Weights of a small GPT-style language model, trained from scratch on English Wikipedia.
Size: 11 layers, width 576, 9 heads of 64, MLP 2304 GELU.
Architecture: LayerNorm before each block, learned positions, tied embeddings.
Each number is 500 + 50 x the weight over its row's rms, rounded and kept within 0 to 999. Layers, rows and columns count from 0. Numbers have three digits each. The size before them is the row's rms in percent of the matrix's.

# layer 8 MLP up, 2304x576, rms 0.073, rows 559-603, columns 432-503
098:572544539455419532516510459502550465587488466519531580547514522533446577500499459509520561513450523458499452552454479413476514498513518454536452514553499520502468443538547529556566518484485470537531520471427508463489
099:617584558451482466512484544414504405586547464384483576476462423500496499457529453555508479579456445464510498506517533578499487467451466451409420540500437605488502602505487476453550461511472523515460494528539489519546
094:417519506558510577535556439470606410504522510463498542543525477528540414547530498503374451487472559564510469460518562472509510521501514507499551462496585594451380505515511514424433484497472375511520490430541666503539
100:581498507527479537408529474421558462530519566552419524515549508429585502541494464540522496472466386483503507451503457452432525538448494555464501544495456454561447470510488485485541474564591527565604506541505461501514
105:605516551435448446496482536422481541482527569433571449588519502425573475465485550510462520495441482464358414466459521526475507384532485462508513372518564444492466561528531501463582490465501557469435607472487470465554
101:446451478555511452541557438511432432539466556458568448520513548532437485522492533453488533451452576511552522545543587498494572513592478429503498513459478476411482520421461569569443500461587508473518557513573476529552
092:423506562358571519578604480507503391501629537489427457464570512494519605492480476533516569478561417418516489511513439509540473515533594543482536502508535447518493488457460553483533462543521413488524419469502515486516
093:549546504459490493550481519514483590506529447498556525420424428604585494466517501520494540499475451534461537574507407481428566530547484504357399521626535617533411527467507522454438493413482620545515517480409504538382
108:558577529514564452553559425555542498455486502513491532454537584460529461497453474573539467522520455489529455470568487464540492515533519465468472431503454521464499543547393555498546418549546545442534508504545483528618
096:397459420543448502608567531513531559469433469459496486578555567440605591443585550548486482485433470517526464479478470515524471424501635464468484546426474521493415475534418401542410615533564522452565493469516530518528
120:533524534511462417452467467457540433517489471462394520503580502555539497544563489457597529496480417504472407374509569508522503393493486561477494500457495441539450552606534500461469554462524480490493515470527543530450
099:438568626493468524559607463489638519513533540593534520552563482594543531456530511457544523622513589529402522510496540457478537533465494544492449586475466488486470450542512489490476537469560418448532506541456527483436
112:455565506480407586446514496521443500536480509433522503545515526523489624514516426495473463498489506445407414481453516478538545435468603505533488541441448556436427464472512469440411469544465580510426524505462525519500
096:502560510512573545523651516503527561535473506508512525528450543463520503536501507499596489544469478457472418472370483529406589509518585524564452582587477660424491563492507486444459463449584488465451504533530476508495
096:545498512452559559481563523449459637566509338448534465552488534499472451441529503581431443583489570478554431447563512438562471461545475471554461488432483467471512490522452527505480382511516566547470499515537506473564
107:443536505500580518453439543512471503513521443520502470600441458510544441492511489425375553505458515473591471416485480388456473512549499508464421593466478627465514552508430529454456490455487475554479497535486487543442
096:433459502469552458488547511483465567456433446549525554486513535437488496563486478529510500514452530529579522553582511523461554490570562489463525441547572520523454479382471496546447542528555458595510493513411499566414
102:476482474557561498393519472583475409484496467526534516529483567565522447544507614427434512548538463498506546515551544474485551542444507409457466419489493512497507410546501488401490540518427529472517492528509503460445
103:554465530498513497533489504433499528469561477519494546524530515521467449545414491559459468470562614542593538449437552558478427582577549502585488532521508505421532469498497517521426430502460517474554533474563455429520
095:526508491612542589443513486485516479461534555525527584537507487602494551516492511505524447506530466503531576527455478632448463531549557510521538604509498487394566507471525457395474451498572525547574486509526534556529
103:491571524505576510537483545537544536572460425580542511496471454486565554443477527528524460494389534443545493497555532419525425482492544531439476457511410552514482558450428518493464531527472556563537528539515455609531
094:411628561470461484518463490520455527427500474545474436451444573538458527490507514475465465450518444488498541520430531454463489433517426513528500528561394469522482471565418525443476430536599509486542515536546536563575
095:548538515527483535384500538513536483542520407566533449474507461492548504469508450440452493499496511561481520403474463371528560512490527471522539514419441459570554521497470515620502542544447495480457517464525539486525
099:488482465555379317480386583537528511517432539478519545438522464570501468546526587504502436447424389553498517490447505518531491333509507594550459456456548489486450480468397457562469536483548509579525550469481437569525
099:521518508557442477445484425413495543564479440547558619440527506570492531561607538608516451563423530545555469429442456429527418515389556564518446534497439532541544528446437393518507402548546466530467480533537445525496
103:442474485455483477422515560504451446470486537488445500507548526449501458512484507497466497433497475500554415471518522567510486504531540490441422552503474476514482473444477569500497532507607580508533526523440444550489
104:507566458483392513483551508460407545469561507565482545394536409412481456445548587395513469691515522607499556507569572515531558418437498518513504459494532502543498551406546508583457533537473564485522468457474566620435
095:546476459522463476443531473567531538503518518428536499459513499380542507521463485372478390558492422490555485486528559419448557535511460589509449455507383488431482538423456491442498550492517428517510517487580482503448
100:473502432496414550537589409547484498510465519625574515427505423499485486491523456565452471583456408579429486473547507504489560488493575362364424509461447537549542484410384491536438525574496442529502560487419442473528
100:563534563554444487475488509522425551470549542508481535488497553557559492398443527481513481487492515563529572506447527572527525463517526536431450563496544485522462485520566481472438511535475500557592530524500441542427
123:427472445462533540551515498525461589537606492541518449525550498476417406536401453544416481525575398663445444557560539510522480470550433558430545428568532522431423415525514579521579467526543541508575384552529555429480
103:546465561592520470640465506480399488446572544471385552474470443434541529459484410443475484536493411533558523484530513549524482426507619481566474504541476500539471547535454421402516459482479467447504482566465471461472
097:526534529576451484555560504480381576497581623475535488555537580517627366525410452513584417536592440436463433522525427548430478503488421521509460507558526396589427455522497446542527526429483471522477497573436510537640
098:477471458455531487459539425466460443497487460561563525553450495564560537555490526536541517499565578449544433519523505474539487582595435484503485494502546490536524475513518503611489465464529443433437609556406535484457
102:517548452424526474496518539514473469545472548582560517484455471569498458541554437513414429535488470498532473484466504543381512516469497485429566553535487468553536528412458633459517421478448467457527498583452516476537
097:454486517471468488546515478517502479501482492437539592504503452530506470495497458489476537620482474419420480456448499483512465508614502501604537646460500523586526565420479479480550546576491524426534536457522499332527
091:429502464491519507564543455459552537480414482499515502490536526495519538514474458501485361447523615497501400423401488487459507523520527497483436536536423508529486533551503525470420543540580499555509495469475489481477
099:455505545531571462480576456588432491486406363534426530484446467460462504494535485579500537460449545473496484435488458491595604558458452520471513475494501484527608530555510514533594497512443443550467539505463478431492
105:475496494582456463423560532473495523541522597576447481571489505422553520461432509531513458516466523469481554537431424526533403407532479427488499491530479509562471517517598497552526445499520454476367552492616502497490
102:530484484422535419468448563496513479478453494538475470569549565458482613534413457524581518514492478467545629422460431469481449554477564527479424526516515504535587457514510561529625513534537488531560537556497519598431
100:467545463474515433471516491560464502499516486518498500571481425487499535577538407416464531474470550511459399489391515585495605474599465521475541472475509569510548534477514520571513485538471463487539486535485444502574
095:444515519568607490482472481528461531516528520552545593509489538651561499527518367448574467442475470503346457478589502478487509461581495499547482649485451493542441503524496508540515515473496479468570438531459541503399
089:498541507464515515469542492521540474542594534453473564538393496491519487574499519506561407500546429521500498553495499628526488514574472442546558430495535578601523482545492492533591473443525587499465497445448500553476
095:486408485489554529509497469464466578524495395466460486508507395488500475469517472475519611622536461521550411507586556566504493466508472500453428505578495508434529504438374517437543516523445507574535424519513523452549
099:496513516431494493559429501550548521500571511506496466481414539456415545538519477581470504461464552434547496471483431473530562449407471506491511506451488466446522517493569578529553477617472524440543494474538476544488
# layer 8 MLP down (transposed), 2304x576, rms 0.0722, rows 559-603, columns 432-503
097:526422519479524566578536425485484545546479566517267518578475513503512527454519462533542481476659501511481501512512502489508461436425524501571573398441434446481544504548508567469503524483522497541537387536538542454466
105:501515518490458536545512500463466520560521510521466547583509413500464488554551552599591519423429484489485575593565529555423515506543397526543506480543544492458483538521555483502515484530533500473641502499452360450503
093:500466482463553460573518613537444517493502573443481431520515511447504510563545505461524422544509542456352473468455448522546476425490558460463567511530482559531487494504510528531512455544484525553495532535561482478454
109:415545467508550559503502472498498517586495434592473570464502518487438499505410520574547469531437528528513500646503539538564449502538586512477438517519511542515518472457422563546545495458536549489467509441419524465468
106:470597455588422499524424471494556462503489457533501462523435441501483537530496552507515490526549502508481538481544511542524476479514549428481543556458457447570448520441538484628579524507543562507575476463509539470629
099:547641429439541548495435580511518546519485482492575513474414575525590512470452495539496482593436508411514427486462490536465572505510533423377485515427531535494594513513490515493453494488454554480491416557448494539589
091:528454439603526501522439595458436469521425527445592521547525508354470481522485521552518519532436491507461511403528503490388467485561500510383533522590419552423543529534496496498544523391374560465474523482501503562576
103:539492575489475445460464522540405473473547481541526459398490496555549508513545503476489488557582461498543474590442620532532539611499552468566602528557489607500575542462540422530462496514508475585489396516523507507549
101:409463500482472520489563519517578501505510514479453511581513519597545528560413470549589440558501462465435546473445471516537424530518567403485498482531426591559442496543544540502495494447372587449581480634501476560430
101:468473479526489447489550477515549502486581527448513501483609604600471499596513480495578536456445537580560486543474519562602379532486498501388492457462572455481580445531500488584502479519523538436495570576534535450522
107:458440437465594514474510465509515528508445564400511558556464575464515451419527548506439614516568554489535555562512449520610547574547496501492489512582522533435448517432537492535497494552400474546479407484450453485598
101:467548572582549492504497438512467562466532479522651524512471438484572531532568493461547512562541572499452657531472535569550547533429623422560474507509562534518467541507510545575639451465479446567525528475553508581528
101:563423499509543439558459544511447488490539520617463420471571558502570514563484474504552476451548419517618536484487485429525494500510475465540455556454504469592389555471508568679492515445545434475448517473466570461531
087:532506594458491490497444463495554442447552464616513442518423489499559515533506488500501553453495502562570503601490520501500526562568463430569575552480627544579471557427528524453493514536556489447493483566501521503450
085:541493614570576508515405530590440481535433366495476498428519509428508533535435576399537570472585454500488479453616426463513508499474522439448515519502421524593546485545489495545561516548451543478513525477593507567600
112:435557506468464511497581614624453590536542585444514473524537527495535459496516558635518507579455425521492484545578386505561492520445480451464455528555469505499473427473531510525546532555520528517498454530510561534464
098:458469426402469433485583574537456461555592521517467505466486510570520506622512449470397619532505435507500509472507430485529539403486550409458529451498465470468447459504558500503551522456434451463571460503506482520507
104:567472425496564474561476500535454515477447480557617437486578537477520544538505537448554572536520479497543506517517533483495428539462573612493526497434539479572501518536434537486562568497519477590582436651520420554510
097:531502527465536438569461546597523495557579535455493441495493503454566516530530455466535535509443486429533618489398403464390481535492493519517397476515465530514632525513594547593463496464495517511450587504480486564366
093:550508569539462554446491521526435486486517520556514501502447598481538413561533495503514521455437496538473476597549538434553560576415534456517445487488518478546493535485535507571414565611518479484542581527425494406562
090:393492455491498471481490529388493439433457571467543480519512486464418414461500438484510454455588427471466471523413567447563523526495431493510587516521521559486478438568483530547662453537570501531477449491478514428493
101:559494599465496496433496468482514475484525385592464593588535551458454505495469497535469521411581439512537567587490464484546517505555522517498563482439448527572511457544592426526475517517493536425541517455512488466409
090:406606490496563526514444506525495576521378492577457453460421557541443552505424459458485428549536487545382498512530509477470489484474540505546468471601562524344493432543491559498586463477498477526488488459596505504508
091:528515602471433530528472574524489551496491518471462483558423498405613485498513485467546502412462579537560467572531529416466487542459406464507465615554531490508494590536505489500481551434529513510538550546533573446518
098:488495557566512512422552664589465537481484550586535464640474565499452455453528496549413433534556409482483503556458450385451443515512507569533518578544454495422470479547545464473592499504511450413429618504451491496523
098:530545596472532533425517521519521537522483535564491402447522524474517516516528532500508525452450488544521521516505367566446512530500442604497602520545601579567542537498575527494575482533458537486478493549432351581382
106:432507528492439480480497476544498518514503646530449477594431490447443455493530529484530535405519457473500556518523590547514520542479494441482535518483546514469390507499399517553514517502557473469494587477457566508523
093:368494563481615443507614490593592533561448563585526541581485511539461413428499484505435539508499585546446575441523456487583535519515488569561489518556551466532613460551541458439395519490524563452419431484519519476452
104:487433462466502595530477544507502548460510590458609512565442482520518540405507434577537510416530512521425446424609525483475502468456564557506500526578461546521528482492552584421516508487491531585484460503528472476542
110:486566602522512417560458605504491543513420552530511395488554506476544496528437552531591463562454419503532481449497528470523533475550466536401518521431497625449534589476504495498503472519515519482531477533483480507569
091:595532504495479516495559479497567463398654524573481486540523526560434540562504471521555491488472476594525598518549496507534532496493385490455504486521541498632593514518497466453569488414526510403432609482459560503513
108:574438549497460529500465508515564579501589404543515369638578516551484491494515488477497535425552485462524580621491478476513451534506435491535515472560574488456526573460576426542524541477526482515505509395553661452542
097:517565572507495506504429568480431527595446430476475381479472402526550552431471503483502501512544546559472478553493480530521543550499464474480509517397515483497510533499528492615542554506501510505565559423499558485386
098:442566536509506542500456471457584534591542507490460597415618497582473469457550520540545541515514522486406484526477447513494509492487530605566504435449514546459496522484533509521526546503525585516511525503469546552415
112:559524510507466540561487487447453442500455473468618472524497477511475466522559443576528531555529450508551530536459536529442481520427400505592504476509483500489477422494470481535498515519445521558533532613510492436533
101:517491502469474546520542469469414458469514493529464539536566459481498510585442492507506427470528490568495497427549564461459493532500448490484526478493480517565502531486514525498562520431459560452523427536463526446533
097:448494502412513491464521481519547482506543503396482406494519517513451508460537459458509502475391464548482499583554511534497496451554479543537541509460409429515576524516454580546489553495480520466506543464475479473520
080:496544527471500564461535634591558507501520481510430547456469605458638543522459570434452613562406486519564391459503446470530545479548497595623512546466510432579519491446486510430461541506374486451455498594437474503531
102:570458549492397499528551527591497538562548514466381544577490536451430477452442533506578545467411485509524577495458525505519480568552433402546518499483482538531592383459523530554509476488502498551546485474445571501544
102:548477490542510474597438453502448509530554458432503491536552538649487551524473590507385571559647526547567580425553512552609484517526576406545511499493528486503396506633446493402549530500576438647547493522538536512536
100:438411462516536475507512473435440432545479449521603506507530496557478479501541453564549529591516476455406499505497457477493570515578497525507440488579561484575428418443517504504438479585497521519531458590529491558475
093:484450584500520513480484494568482518542528440416512419449417420476416493516474574504537518536496455524490555540533384513462436493564497450419568518537566505526444495384529548586508522505573461527448605500501517539500
095:517453558533505443520489532561560551436537494550519501481579506555528507426423531395455461496465474520494516498409410548493478562500641511509553566422496443459533525479600548540511475535476440529549557557502584502557
091:422491469472446548563545468572473463431617576413457558580522508527483535514408476515477545515573544464533544468528580468400544481517537481554552509492557515452529503625484501524567498421486602464522566528550497442470
099:498515477456424426479577556464485443511532380495557509435505523567447535412444540560501508612449465505526504603454601504516550575570541404484562610455558496563426502575498510521530536512549410545426550495475511445468